Weights of a small transformer language model.
Size: 9 layers, width 64, 2 heads of 32, MLP 256 tanh GELU, vocabulary 8192, 0.982M parameters.
Architecture: LayerNorm before each block, tied embeddings, capped logits.
Training: a variant of Muon for these matrices, 106M tokens, 12879 steps.
Each number is 500 + 25 x the weight over its row's rms, rounded and kept within 0 to 999. Layers, rows and columns count from 0. Numbers have three digits each. The size before them is the row's rms in percent of the matrix's.

# layer 4 MLP up, 256x64, rms 0.286, rows 71-177, columns 0-63
096:491506544498535488510519506566501513523522511504554514448501538492454486460531510474519530498486487478475494496519486494502476457533521490531446500500449506488533482502482489490484480489525502
102:508506504493469502514441503498521552550503504492487513495477538503501427540449499462513523500512496510497521535454490497480497501503485524479512533507497504548484471486510492551490530519527510
104:483546525493446555539548487507525519470535458488507478493481452473507505505559479492532556473494506512510476453508508494503485492495502502465483486491503496514507513486490501498522543512513485
114:511507507503535511525500479475517479518499507518547582480537473468529528510541484498461465472466490505497528510510482490502539513496486516500472488454531544472499484491520515488470464474503508
101:490503510494474477558508496533496493475466543514506522491509539549513485499504495518475527504510478548446488542539506492457523515476513480471488483499475481491499529439511485470483486526531510
100:515517500493446509505492514500494517480491486499504521453537493512484508491522515483560509443492507493493484454529518525488532486532460486466450531508481469528502528513511514509551528526476534
103:542529545501518493518522472479479521492487497441529495484518489481481476547492507533483470521486537524498521465469500505516497473541475466482526494508530506531444476530464510525531485500478489
083:529468505515504503489480506506501485551517544470531508518487477495521472484484504518500503478493569510467505514501515501488487461476469493464489511521547494494532502548508478519492473495552430
102:501566545504529479550522477493467504498504494492518527494505523482450508488490495484442474512513478522504506501491469487556537498474486491470503495502439549503502489498514514474472490520510532
096:495531522484498533509473522541541538451533453514513532450509494479516485456487498516512536512529485530488520484461486478528502477501536468526508470510531508508448512480523485499493483522495485
097:481503502428496527489495487517546478500484530510478540477517493477504506483507575508485505505488513481467506490451525523533465526487522457477450508510549506512511492483502511526504479523478508
102:506539473509520472505462446489565512484530501510514497518470505512557502512498532463539506460498504499501514540467476474489480483492497496480520477519523543469519529514482496494539530490485465
113:522502538509498562490505510509522529466508472512532503521527523510490514506516460550491506544487465502505497546518485464513481510457489459452467512472499515496483484506477460470461490502536491
083:520483484551509489502499496517469557514455496551527519480523545505474501513509449517524534495506451496475515524545507505519473506477494486516480456474536466510507496502459474479480497509497504
107:512477496518514483514460509503505535451480472466509536480490500494444478485486496490481537510493497513491470502521500454505545519521526444510542511508501507490525453524459475483534546494508524
098:512507542503495519547496500535522513471527489512476523502466503476523479523488516546515512453468456495495531520515541453517532476485495508520493471497531456488458503478487450496525501493503540
099:483508520479526502523485521499455507467513509551535538479489507505506448439486466493477507524529508489500487518499543458495513512505513498537529488557511483521457530534486517487515485465518494
106:550541515529456462508535482525520528524511514511537497500493475542504510528469466476491488484478488482520537522481509511473489497491518540467491514465459476544478510488531540478499470492528489
100:515493497469472555521573485484504500476485503491475486508504505561483522490520537445491487477515489519484466528540509492528470539509484512488504485530485516498476531506513464492526469487538483
100:510519515494456507485509474468568529464491520480541481497512514507542510480519487534524486502491545506485526478468513479505534527515511491448455509493499505481499475479541536456526490481482510
103:499480477450510497488513522492503466481490493545487540447502504544484511487479504497492490519508510550485532525548496437526467540517502508547494499467503497475485510504536493472451511492518498
080:496510497526516504505523477471513497495505476478507514512462516488568514519458563516509503477490501496503492510526505487525512486487528441490478501563456496470458453496505532485460500530492507
082:497515501465517502550507517541488470510504471470522475523484516485477524500459500534444512511473536547485506531479528514483493512478525453463486561511492466481492484502497457490512472498515510
104:498534517500480546460465510495510553488515483500518509513498553497498474459525489532503498499468514486465501498501521503496550502469496478498498477477486474546489477486529493484581472497537494
098:490492488536503529463467500479482541501504492473497530531486524481493501495565513504523538521476488524435501539503530486499555472501479496481520507506476483492536483459462533490490470481494477
093:537480499472533493480534475504549488470480476493560522529504492548524535533507482465488498479486529501517500492524496559483507505508500546504511482524529515496515454490506487466504552485481493
085:498505491484495511532481513472490559505531527465437501480469527481477538524492467525513517473469532522549461533514532513483484472502526496498476462506470495538501478499502530495496483492531526
088:457458495507483517547547548487454482526477523472488493502474523511494500528505472520541518480514485498528491505525480520525483514506443477498523467466516483515549506506513488464506539485476519
108:519514522461519494479522506458488511497491494493508496518476490529525462453428505507531494483560484548510506507514557507537518470492478525472515491495498471530470508478480495493514489474524469
120:494483528528486496481519472556481492543480497490535516485498497553466538531530498459514500472488497487524537549488491495485475463512496491465507481504498475519490491520534509520539530455455506
098:520488496469528488515498526487512469513520477484537510500475488533485505496510498510456462469557493517474536485494534513495522527555481496518499492463492451499566512493508436523503499482510487
087:511539472500527521465472497467503534482531501458483492471501470514493542503484556504467468484519532522495504512482521526501541515494491488514514479503541507516507554519503483507486429477506535
089:513524513506481491534510484536538489474531519497466516506509495518471516504514478532475495545538464499497564513504495488494502472480531498479500472543465505492478518453530470479436507468518524
104:524485502535504529481500509507512531516508507504492480517469511493507495500437477470546535516488471477506502477470490498512510500500470525497467505496496541537487473502563516455546525445482544
105:550529516532518519544548470490482476503486514495531513473540452514481535477487536442547494473494521500483489464514502515515498527508480482485472492511523460534496476475527485492494496518472505
087:504542452485510488499531480510516483496481558538490480464483509529530521474506487480494493482496554511549523547511485493490489520499508514483521516517533492502495507448455475475523475472536470
100:491513518520518520478486487474481497478506496521506533511510495522492459535506477449532438539570487531488491488513511533504514469568469499485484468474497509509523516505479479503463501496493529
104:439478512485498516525529546475477533486479504528544484512514527485500519497497460524489489534470494520505473526525504470522510486485529529504472481470475546548499477500489512468502451470537505
090:475494470500560546517461487517506496502511470465499472541491522492524442514513489499483475471494461516507500503538522489493482530506483494509491518478446540494552537481514546500478517502500510
107:483526528495505492511473524504491512510427466502521532497473481502508474516522482540492478525506518539504548496521499472482488499546529483524487503468530499491471507505476542510484531452438488
105:529491542509465537479450559458473507496450528542467481490515492495483486501485492515507481497520536519497501535539519494509521545550489502500493507496507459505493497544483490468485492527475508
106:523530508474522502509502461482501513499461528535502480549511530511482510478503517463532495453549482489508515512490549529483509447471546517489488463512486518516501482494477487431515517501501505
115:513491483539494548538493517494492528520555480513463519506559504467497487497473544531482470473499480487446514494525490491517523480454483512447465500521490499525482481480521492509494500509535521
093:503474499461532505547465492500523495469515553557467497506509527527541486496519492492516513457510537521499520498487516474491510478497473462450461501496552517528502494514484520490466480494509465
116:475495486458550510500513454466470499486489470507498502527520502534492526496522529498547474510529455524461521532492488467529516499489517506485528457472518450517494522474514485451513479518518484
101:476477502520514530501475512510495451514470496499489517492457528508503494553456498526527462508497510480502471482491460541496503529491538435465532455478505496521536517505533485521524518498529491
095:521505491518529494526547524454516489472499473481525542485469521493482540534512449507501475510499478496525491474460517507523501533475533511468488484484502547534520497463490487542453509466497505
101:550517514503521524513479506478468482517513482565476495506541542528508500482456516508524461501544458499463497490539514489494523483495496483512462490498481481510461504528470481475447533495503502
103:492518503516530541525469505510559498489486509502485504453531521498481508501483479423508489471521475496510513462486519514527484509531501535470503502458508500530520493516543440499476523489505462
082:529477525473554472458505518530523441503513520508496495525507520503563526474467517504524503494477491507498494533495496515480481506492509464523472458503509490493535430508483473501500502465528474
115:481468516475493493457480501531509487562517493459482477496509495486508506465493495455512478526536501530485452499482528570517526500534510508483514464516532521496498509520483517539516484450518497
103:467508513517502487475469547488509491497495514487511493487483502479505498558539517484497517452506554479471484506463530516454525501508479522497488479540473490550479467493524499503559527542490501
097:509524481535472493494492459485509511482507500524502523475498520480475475521500536501480516539515496528458491505442484457490501515500502523505514461476511483556520463569528488469488552501510512
094:472516484496501528556488534527513540496515511527537538445503492475510483521518486467440502497515491478484490482529468521491500511469507528552484521506449516521495475518452503505501501493462508
103:460509521541499508510512502507444482503486504492474571492482520519499453532501484479520455503454499534478500473474538522509494490494537481518542494457489511514508520529482526520483467512533502
116:478484463485447513519538470529530495482517485539452538487489452451502488508484517500506515533481456534512538545499489490496506511513510528536497489476482480507483501513510536492474514509479452
091:481533487471513500468488515435489462530499494530482502513534525548519500505504485491509472539490552539468545523483524490475499518502507501487523511459506503480518502498482533495494480432489533
106:496540494481496521519531503531528529522493531512534515466508506455512460526512479510488514516507481470525526522473481474445541538514510463484487513485492495445465485524507496479472482457505461
100:448513471492474531452542472479531478482518465539477501489517541470486518505458500507514526517512545521549511539522480488480513503505527468496500486468524525518487465476510486482506509477534515
101:496483486532511486490540525478492536530483517477521499462497560541454491500549445495508523535488497532484482488497482505486499526504467523458500509504537444508524463520492520479472493502511505
106:506512506515515507511487498500482572516474521514544518511507474522539537467476515477489506469483529497495520578454483519483508517452488510527497478498498447511524489489511478458487492494516520
093:494509466477445503544499490466528511523528528504484469486506526496485518532546529487503479489500503496486483510501493464540450583491502503501524492520501506467479508477495476462506489505478552
095:470549508502478500511483515486514515467518489511444536510479508484478486519482476512502509514443469475530510485504508525476486533503514470498470507566506479542465529482502507523520488528465551
108:495513510507474508485488474506525509496508517441478517497508474490486533486472482520470484506562488509509521483517455470534491502502533425502491529474527491573498491534492518521477505488515477
097:481474500492459498529506511512522515441490494567499531496471510512489454500480514477523450537508507517526483511509541475525477508515495521461518513498499532535473543512483512471467478471484470
090:487488487484514511544477532453529523496555513495488504466534497532486503472463498493478512448503472491467534508459483475543495553501510515552501489489474542480527475508485478492491513514484500
094:488536488480471536509510448474476476488504507530518489537481471465499510514540485516508511499508447509487492510518556500469560457499453465510523504525467505516495484502502528500482509529535476
093:501500506481483502483495513542568497524502510516477500506556474518537523517479482519492482463497508533530550529474483511534478491502539477499527465427510496525503481492501520505494471503501457
108:480491499481537466504522501465476488519500483502494491472537559482496523509518510472490524482502481483434516499493471500537502509452546552468520508536483451490493492486486482494500519510529546
109:511502486478479522495536488500532540499517516469496497482509503494483505460452509487524518519513503545494546533518486515535504524504485557503498548514474534491480458489519525457454518518503447
097:534502477529494517539495568455480549501470472505513519472473489480478531536491474521463460508479470521523504494524495510466508486475520483512532492488509511522449513526486475507519508476543491
111:494516491454509521485489530490507516503465548537489503442537521498508499490506477471514503491505496500531453454481453467519498506547513444492515486508520498522487494542489501492467504442509516
085:551498519483483499502528516530547466507494507494439518456480537549495506503479497504490525488527532506542524444479516484511497477473521472505469470535517458528491506516480482475503508483516512
115:475517518467502488539514458496486479520472522503500531539491520528501491522513499511530490463489486533472524513483467505469473464461563522516501487480491494514524536527438494516525497464535520
100:492519495495506470550487521456471482465476504515515522476528558500483544503540506445471479508517522523510503503555523464527507485496519491512523501523473482477516507525455503473509494469521534
092:511509488489512541505478559505526461479526485532483498444490494504501471553502458490459522464488485503507467502518536533465499538482488467530534484471507511512503484510478472510483499543503472
103:519463484500558488522487523493548496497486486542511541473517505473545504533526524477508473447502499514505504516457467452495510531489521469458491481451511512486519486509491465467503514491499496
110:512541468522495485475504487480516525493504496504515499482497531458485520540514446506529503538501505510512490534442581487493547474508517464460503478482487497524503528491465489509512482487523523
097:532558505529502506479531498518466486521531460516503502510535476458485459523479488507519477512529508495455477500514504518469523505515476478523487492500476491529520492534480513553512422500500512
085:511475489480497496493464466497542536495512527477525422544498486531498483515482538477519545473493522511526503487477509515532477514515471489490470524512516507498512508561457518471488511474483520
095:469495520488500520489478511514572491520472493523522499465566482523543504530510510542501530512484472485484522491520494471475493497526486482500447510464521498505492508527466482499475540460467518
094:499486520518525510514490537468465544515527474506472503452436480503538456509496547504478518518487490532487513518513516471519499536535511540472483510501506515479471458521480468521500507511469478
089:504507515469506499487499498552482529534519502513459468478508489539487461497485556479490485446499540503472489504534508476473509521459484461507512482507474529500512498517516482513489569536512474
118:505523529474555513510519501499499524514507544483515496474501539519482521472464455477522490478511499498517459502482579451476516471523495490503501478533485516526520494453487469497496536481509479
108:495491486519463506524547507494506482512426546479519499511514486479461499510490497485523554514467475484491525519540522495511495465546546524502489512477536491472506468542513496480496482496539485
105:531508508483517524500524529492493473528471489478498534482520539510490508546466499475500491492486481514528507517496472469500501433497542494439527517528501550499454510498531484477467543505476494
101:461482511501532514495512527490535511488511516531533519419465496507521502469501500508487510496450510561527466534486512521480528480489526493488537479479501507470550470493476498495488516480481531
097:528518491521475492484503480462547481507476477529512507534496470483481517515518467513509488495425531511480478466546531485504545461530487517490466463512505505518494516512533522538494532488470506
103:528548539464489461536463494507532515496495554482482480490511506536511482449502505475480495465537505506481505509528480532512530516478486445483515480454526501507544512481500477495495479516527490
092:465525490473481516465522566479511510508502490532461512467515492460499511479520549534513500506488499448461486531513468516519507542524496443506502510511472509474493499527483539508467479488491513
094:525535506509502562481489507559564530531501494518497504496501463500493503471511523494494486505485492537449495504482460513515489481494537541539502481481505507470495465489497519449530499484459510
099:523555492487506467506486511495489490492484502481531478437514500458491504508486493515492512474552515503507487488486527514461564492485517445529532452549465538509480477509493520496506496485486512
107:478500511505487510486478480469453543496503477493484458496520493492483529514483494448516525489504467521498511522527492537535505522469460497462465502498505462527499533504528558526529534546492526
094:483541493460512509508520473523471467497511513515483498509525499445529487549535496497473483500515463534505538505492490481500485535545514488488557510474535505478486513532503511457495486444467509
099:488492483510519534505492465502552500522499475473499448543507528546523518485546515481483486508493495468492521485488545527515494514522464510512472469525525534469523541455489481494486482508516453
087:496517515526535488559519479540485492505505524491440502455526553480481516497496501500468468534516518526491512504499514503550512492501530492502505442491492522465484517475457493452491525492483506
099:457492525503474503510523498522543537503489527475443483512500484474469544481455501522530516465505505546517509520460488499513473507552522471545477473469515519528521491517485486493491500494468474
088:505529529497468532492524476515538505508542582518486469465466537459517496500493507501485455530518492504506502525495482538454504483495538524498502498511504493504478500505474488489501546460461487
092:536525508497527446534450473509555499515491458486492497524505483457444501512476560543540489480485477484462511510483503512505521538491485504521503490476493502504537469506481496501518519509508520
090:543479506492535543425496491494520465489479522529528518491529494504466495528522510460489507532500517483438520494501481499485506555518482469480479554498493498520498478486491466508470520492497482
094:529522485512517532495527491491545530534525455503492516478508507493486479484493537493524492558437529498464486486474521501535473522532526470498491494491444517465498482494479484517541489480496530
100:498505503501523537502510461516516486455504451501504465488531463492513475506513474445521505528506525511477491499547496522476529462524495502445511480531497482508502480514528525530520529534527444
106:510474534482490488519471486495540468501487532495531525491501475499567528478473518502481543523454506485514484544483523518508501477501504447472494443526523466492484481501522496490532511478535521
087:525516512483514465488510504501514471486510490530545470460526480471462485539531480448509499481510497496457495513495565484478471483534484472491533519504502509467501551490504516502506493559511524
089:522491507501521470516533508518514419479492488476517485487493471513491545541531565482478553503503480534479505483482521506506503482481510464496496453491525531521489502489528466498472491487512533
110:519483480496477488509476513471528503517569498503436502479444484511506500452504505470529470521515522514488463530520540499473527563502510463506477508512476504494498501490526498481497509538518528
108:448487497516486498513503507486515477476547429510485503526506546499495467522478537437503499519492531523465488476495542501536532504539512498500533469475472506500464501512503499501520497458514490
# layer 4 MLP down (transposed), 256x64, rms 0.0569, rows 71-177, columns 0-63
089:473465499531492480504481483494525534519501525475520476511476551506481497489535528480503482480464501460519513505487543474543486504510483543502509504453461475557534489528496520535546502509515511
106:500541467488478544536506500451525477502508497531540501498500530461503481505496515478505485548498488516487489532460466537488488546503515489484496511492526481444522500450483460526498516483503541
121:530467460514504474484458506511496452496498528511517518488504515515517508471495513505462460539498521476466482535494510507521470525532516494510531458500546503480512511514516500453470426473503488
091:522483475496539522530504548452476487498517488493464510502502526530454531506499516495509495491476481458491566539460497527528496490494519500507520516459501495482530451484513504522452499486464479
094:496511462500470487478503505523522514483514491455512504538517517473491481490484513480507505574527508458552448527515490476528490474507528519497537515456537483507471524521488504514489499473515548
101:486505511509523491492475482489507472535547504516496492523484500486536498501518484531464525540523473514520518524503518465517467485515530503555544456488498538509470454483479479486467461460461513
107:486532434514480550493498495537489509493522533498459505475474515545487486496527505487562476475506486466505518499485522487522518539503504498511462476457476491475543520482517541483532511500492507
073:506489569499470499431474516540475482530516525506531510512508486491509495499494499491502513501482504490484507479496470495456487516480480481514538442477487474477470540552501467521469461519505494
103:534557469496499510552498503496521499453529481523518473512508479491479477478515519485485473559497502495493471483501477503470514528478514477519501521501498495535520447495470506565515501459523533
079:474465488519482441494496505456499477494487527511520506542530528550489477473481482532530465466459464491473526509528520494487522494496479497526526499516489513520548495526490487472514478495532550
103:491477499526466546493473458527501479459485492506481474487482483526532495506543494534519553467471533437499509465510506479549483478500505478496473512468544488497502526521503528492499496490531508
097:448534493471497526522488510462519523483502462517494511493525499518489524526481492509545522469576487532497513507548479522485524474499469506486490519451512538482516497455464501493500518514492529
115:434517497509500471519494477498505489499528496486466508527474476528469509473472492476500485456511540460517526485482500525465521500530509544534503444526479516518541532498477522525499465467489507
089:456502526508491462504495507496487455453547530485505484484492529484543484507491513500457482499499525500521476528450471443518529505476534506498527508516424493497499486507503486489466516489518520
109:501513477499534499492484528513511494506480501494449471527494540507457439496497547489489464503492505490522515499554478463547537482517512465500518485527528481432493508490495481520505535498495478
110:473485507515526478548519499491522535532532497477455497523490530528510514518493492507496485456484486528492449565554500508530487510542514536477512499523497468496482491524484449478482525499497488
079:463498477507510487481488493500529557506443523470518486475479538525484515487539567503535472512512482476508547453489496495495493512511464497499533501529498491496515490468454485527506523519484533
094:476528478497537569488516501479535526468474508498524466531465528502492516494498522480481457498502498479477509509507469509482558479521512489489524501517526553475508494491499493451505543477456486
120:542496552482543506531524538495431471503516468507472486487553497475498479477448499513534479521482500526524468481450515499488494503484501496495495524499461501510519528494495478517526496472466494
109:469495498513540484495516489554448484505508455504470529487490504499483507532482516459485508477518486511456466550501488510503439498515481540549530499459508501505513489506462484512521519528505528
085:496526495514530470536522491477500488512516537493537463506434521525488544494547472489508528502460501525466537485485521535497487470469499512465480470514492510522514527480481503510563498503522511
099:509513475477542503502550506502498478489521480506480494499502497424559497479463509516510493501484496542482473502540504515514532466503498466504494466537458516453474493512546523486495499491535475
083:491481497502486544491479509515504493467517516515563490534519483496477500494506515525477477508464540458517522529471484504478497498469507538475480519456492471472552478481507459540474460509510459
100:542514458505544479504510489511483468457506540516527472498498470489525526500508476476467542491530517508468520510470474491511501559502546545522532521518479489499463499467520518514466526505516489
095:500514479504499504511490490487476493455499540528502519473492523494553479482470464483456562494480537555486520519442503475524470518506515525480502515496502495481479509483512499529515450541503476
093:514485526483491523494479484512497548443494483555542535523456480503505487488473477475512496513489512491539489490521501538473498531520514477504519472477522511550499473505477499473452548471476520
110:520459519514490480475474515514471469509511469519534516542489466498512457501465506496518447504546486491483484475569510498499493511479462499526520558463496500495483512528461513512495501500465524
095:525483548512545496515505461514509473483523471507460461495490479502485501459474486526496530512498509551481522496492465472497517469482520517543501514532523466528467519471521534546541485485519496
082:518497517497515476494497528515526516531521529456530434516477515537504535468507536497504486495451513466485496496480464516529466506491459480488527502489520525505564508524494479514471517467487530
119:453547491502535499544457527493526525488539487525488505481535479482503505481482512499535508518482471522491474471487548455516537478491492456483498483520495506483526476484524463476509490518548528
088:551452537529480539508521543481465516498523518489497503483474492504500466514487478539474498523457497499502486504463493457521497489477514526533510506551504471476511511462533481467455484492517520
092:473434520500488456465529499517499518498494529495507513505447494466438504515506517500491530544516523512464481528521499484484499490484527528505529516489532480516502511523481482478465521451493547
091:539467498521494492456481497471530502446494504480475527499548493461471493484510497525499514530490495530498513517485493561510501502476478505511571472478486510477517499538515488548481484481542500
093:521484481505469489458505555481477490507456508491510537528563548540499534520504517487506502526482520500500492480488511526546467495481489492499511521494506523491501468523480514458473504546447479
111:512506476483494504463525534515490499493490507519484496499521502505547477514516487520467489540529483556476475518489487539507445525506494488506518489454462520467523531533466506555537512474462497
091:513503498487535453518469479487521472485503492501511513494486447528512496465453497513537476485529483471443511518496482500472540547514464506515542544481474473487451502511528506504511473505489480
103:534517498523491533492531523466500531469521470476517483481489501477516492490489507495432516476516551502481479526499519483524480526519527493512484448531531477527484484481520519460519543525517453
102:483515484525469511546514472502532549475468499482512505507555490483512500558516476506481511482520487506507508507455486485529474462555474485525487457477471499500499501477512482530477523454495526
083:513503519470508510530457485479519484472477466514495511528546516513515475491506528522488468472471480480499512485536539529494503458454503515471519521522538542479480485488544491493550507516501446
083:483485532451516460509497473491512417532519512518489479524538513541487537496513506462496498507495481490451533474484522506470493468484491467462515470507466489513518488503521487527531514481507475
094:467508493458477502501514468524553459474514482532516498480527537552527507513504503476498499526502486503487494464442485509523482485517544517464484517567475486494484487468505469475517507507524508
109:466498483478539495509526519507527528489459456515473514500511462451522499493467485458522476515478532498496469480519495512520496519497529483543499504486506507492565517509517519511455448546492512
107:508506529455492509556485497514483486491495494457480549504485516485479498507555497484478479508517460563536536479468475517484509531471489514509525481461512517513518467516499514487475556503502485
101:509528495495512465506512475492491507503503463547488514503497478496521529563498513438488488516488453499470510455479467524498522544542532479475470543473508518494517504503497502517482535519457521
105:487489450472508488476491496541512493483502499491483523496481511525484487520473502489492529551480475477467538484485521519489505540438468540494536525488475527488522458501518492570518509489476482
116:499552436532517448483486502478503504522525501513464504492513466505474509522530503509513484514491457501523525481555525489457493476541459513500503496471506483525472502499492490477558474510480511
106:522476494506479514534549482500492433498493476549489510473467488509486497524476547499517464483503504456520526470504511534475472524502492543477518551529495507520526495462516485512534501506476475
096:504503466469514468490513495516535519499492496486519468515476542476500495464518452510490518508505468461533496504473439530563484504490482521546535478513495532528497486535530489508508470514522470
106:514521537463470467535522488467497507517495495530507486511533462483464516479482474555498454507481512524469511523501555488468511483485530487538528469520449519509480482498483480527520483530508511
087:507528524488521540488501537517469486450509474541557507498488534542529481503496506524547499507504502493515471494553521499495480475481526449493513492520498481507536458494464517490471452497497501
101:514525469533495472488517508524508487473554496465483481504482529516518549494522536506506513503496557480497504534483518526547483499499507486494521534465511510529526456555482487497469493452481473
098:521499468474518479496544452472479473508492491480510459494484515519474516493486480427544522449522527469504549540495495521504497492524516486484509491476508511524451524518519521528490484482480516
109:469542502447509508479495500526442500517490511520483491501496468486515500504472458515480518491536487518554520471501509516509476506515514487523493490485515482514476507446459559513548483499446494
087:539498526476480499508487491482534464478514454499491450566466516558497501498516535519485488477510506455478541490516481530480534507514475534479492467477520481491502506472527477494490535518519504
109:500532476470511466510487500527535501538519501464427491468489504518507498548519501467483507558528475493519519474545504459495483464486495513490469512537513506515516487495485521508538495478488543
080:499496531477518483479461483485504466538489475466520457524526542563476508508490526490509485493497545507486489485465491488522473480494482485435531517536505492510521473520503471479533509510533535
085:536468502461501484478507469529515477495504499489526453478494475477508490510514473491515480471487539512517489479507451465450533472479472462505466535465497507493518498519527501479567498527534487
085:542500499448532506494515484486521455510482467519531481510490488531491530437525477502490477487510548474488508488531490511510511429483486531457528493505482490551523496497473507496524517507514517
086:530491513494516475496465522533513483469518519489538459524508485545490483450495507525506489469492495499445500479497502518487519485458464484505484553528498468496561458507479506528528474478498476
109:523476491446477476478477525535469461532493518571508502488504511495513459474496499516512557510481498490493510511458505489532472496444506504507541487486515510522484505497532499462515509472543503
098:483510480496520503511514517487497526478543510427485499477464495512506522457488505551497482468518544487512518520506505551482506532496462468513472476495479484553537491496498499471517462467490472
095:497530515439533483515499511466500479521519468498497497484505493468492468482525496489487511517496451532452472511462527508514503478506526490475515483482507460504470511552508500568490492492547462
100:488480525503466513523537514502515518505496539524540513487501519510506517516481480448538535503520521479504491534464505487511475546462477506463523463514444471521502468468504509470493446507478486
105:473498469545538508513492451484497439507504524467532500502534509499497495528477522520540516509541492482515484540548481489513524509460508468477501498457511492527511452515528514520475510483518474
079:435514478487519486482510517523511504500498515513488470535525497491521560507565493467513520458500491497443519517488532536464516507509447481509528526470518469489506479517497492534506499506525492
095:505517510533489503497523484456524482475540518558533499489516443495508512460469509492487456469516455514483523497498475476518457518495531477496515501508529536518508492480498471521536484510454467
103:557487503506523498525480488485505506562526482483484534503461539522520454513463511479505553487476494473542500488528470478493460510472511520522529505468476528519494496485507493515468507501450501
083:495509508512468509467503475442495513502465498539514516481462465529487519489544505523518531515502497503521479492516530481472507506509544494427498526536454505548496494498467478507511484530529525
105:488513507481484497500510487485524540471497526524482464465526493497468480474540503523507492472498562557494491497500517459509528436492475477498490496520494468538502499520520551493547497495525526
091:508459506472522426452491473511472493533500504451513497534454541529473505516529540502493468515460519477473495506505518506500492534519504500503489501483522497506530528496522483509479520532539531
097:478492503457491506472499483545507477502526477515520488534479506518529524504488496455530512481521556479492490484523496514486508505513491557520523512477477435505483485502476503504500505469417477
107:482518530521500480502506513544486459509513492507502490521514530479508556476483525527487510501515482458487525498487512507483500525428520563481442507500506497452487504468470506532465482493523501
098:500524503503479510487496496439487512484456472491493527522503502489508532534483442510545483515515462543509481484493516541500559502497514508488536500526476484508489517469478466463468534512530534
122:515452537482493491505488476468479491509479507534496510509550532536477476513519487478501492552526508511505521490552479492478527497521482444484460502518521459520438488512509533513496482486526513
093:553450494485510522554521520520478542513490505477513474490455532505519543452530478461487510482478511486511503502481477482532484479482454477539487533490526506506477497499534498476470506488485479
096:523480474485486496490492462465487523489449509472493500529506517465486508463505596525532458507518513453509497511472491483532485481525511490493496535519468489482523502483512490485479508497500552
105:505503540523522541470493520482485530511444509436495484523489495486464510511471483469496537548520501473470542491470526493520510479532489491551505513496505473479500462481499492518468508459511521
126:467515548474525514527492487492490479536528474539518499503532495534495478481492488496531471458534464468517511458561512473463519480515522468522466528498493514504510505514508528522520535470480479
081:522472463512525471551563488518549486515510539462536495489473467544477515515506494481497482469459485480506519484469482487501492483471488515469516480545481473494503494494508504505511557481485507
096:501494510473525471523486450474472521488481519515486473548518472475496498527473524508471559517474522534502464494531473506520451522479516506528468515481487526454485517547494512491519520469492506
095:494504511449499461511505504506501429490465512478437517517508544506514481533476528447518514475487510485516519467516472515500503510494508532463492526533466507453475516501524468483504492509472504
091:466544503487494484519468434524515470495527497503535472503522525506496499519481486483480484502540500509571504472537504510492499455470528520513496453486473504532473482478493531503516505465477532
099:484488555479523561524470508494452479533459481503491491483485502529524487522503526493500514467467445440480517528513471473507508501497495506506489527534513486497481510506511510479504565477511516
129:469494488469473462465538478504496519506528506462503503510493522539476493492470492480520446469447516478509491517493549500508545502545468506518528513493492468462505546487533498484493496534506530
103:517486524526455527445491504467521513496525521511519437493502493477536469440493508503520528524518505517447496474485513480456480483508488474506490480525507509518508552497504498521530470509495459
099:499454501503519534529515545505533463458475560510490487480507451469527509496492499493507509510455519492511462528516494450484453505468506489517511484525474475498515512471526489480494461528529502
099:509499476522497496539523491536434496490508494464503507536472543492537494494522480519512470516507480477493484526485505498529437553496465544510474496530513447500500490512519508511479492531537506
105:532503469528460521461466507461461502489528490528526464483498484512475562502534492512484516532496468520488555500463521510492532520508503463517507496478479520503519480479470480490535525501458520
113:475452474511508511532488502471505454502495485493489499513501503463505509490498495503480506452556480488503476485570506519527482515521485456502539480517488528495530509536503499493486420511529509
085:522522515531511471467546471517462495483537477538535506504454496507522485457493483484465497524512491449508449507502501495485514490522505534527518514498475465540483500481505526560488476492521479
105:534478493447505463541499501482465461502481532528532519508561512526497508535482487496504501482499488486543524488537536466497540506491532493475468501497475474529467512468485524545495493482508511
096:490517553493497489498444509491493487500461499507517511545515492496461497495542493517517552530491502483506544508501525481476476505469457507539505461487513539549471466520481467479520499471527485
106:470517515512497499539473546504508482527520497532512502510503515514526468495512502533471482477522510493498464468493522460461500456538500512477474506510469576511434484522481483493514479506537498
086:540487495517472460525460557513506508507470503464512512465513519555459488519477515493519530504456498497502485505462488532489550484468469468496494512521519465515486478496519516515526540501537495
095:477497536504535455527472526513502524522484487509505529551520496516502501552500478467531483523525467496521476509516463480475549470509501538549494537537502503504495495486471520494455498484485462
096:516473484509487543490514524500509512519509463496511516534481491498484513489518469468483474500563481511497479512494466514499493523518519542529517485500542541448458468526543483470493531472476455
103:567507527499494521506480507477527519503499545517525484543482501461480457478527527496533480504539507487490473476525525492482484549499446470496500497517490473501468514501496473510558499536487515
106:511556493475505507470519533481464517482500528532498483472517461494523446486469481500456510521505525528486483500514513531518490474480518525473459532536495558471514488468531490508482484515514467
096:549503491496483510495467500468500521483471449527519544502517497506464508487491510471495570557488492490481473482491506511517528476500540501507457518468502497530509486476451503503494450503536518
090:509466508534507518465465486522509462540497534502496517494488516498527555519510455544495487482539473514523496449536484517484485479504525533499492510460489514542455495506492479524452501489505527
099:486508515484497465538460518548445534464516495488512475522479490488508522485464461492484513476481529477505501491541507499491480530486510525492530558510515470550512484503523505528476441497494488
116:513504521494462474554528468437534468499500494521500521514502515501454526503492505515504451556491486499469492489522558495498512539507492486464508550503484484482533478487480500500483480482519526
114:529461540506531527502477478497498488471486519486543498467461492521520529508498510565438485448518488485529518512499502514484486471537488444518504505497470507497490498460502497491527483522463496
089:524510491476536524488486512485464481460504536477453472536486515516533520516512491530482505522490505540549496493492472493549492460506523470495543497494475510537502465513533515533507539470465512
093:552497503469512528518466503462480491473502469513506488553492473478523490490509491473481461502530515473522523492514456514453481496504541459484494487540509459545504521474502513506536522540493519
122:506493558514524537545457476521527513496495524515509476449528519478523508542546516480512537498497520481487509501504502445519512473484472463513493482539520521469471484490513491514493532523523527
106:548520480479517478475518512522549472548460524461514452485527513492495515498486491501512503458489500491449549497485488531538486515505533534466523506498522528480485485507505487470476516451499488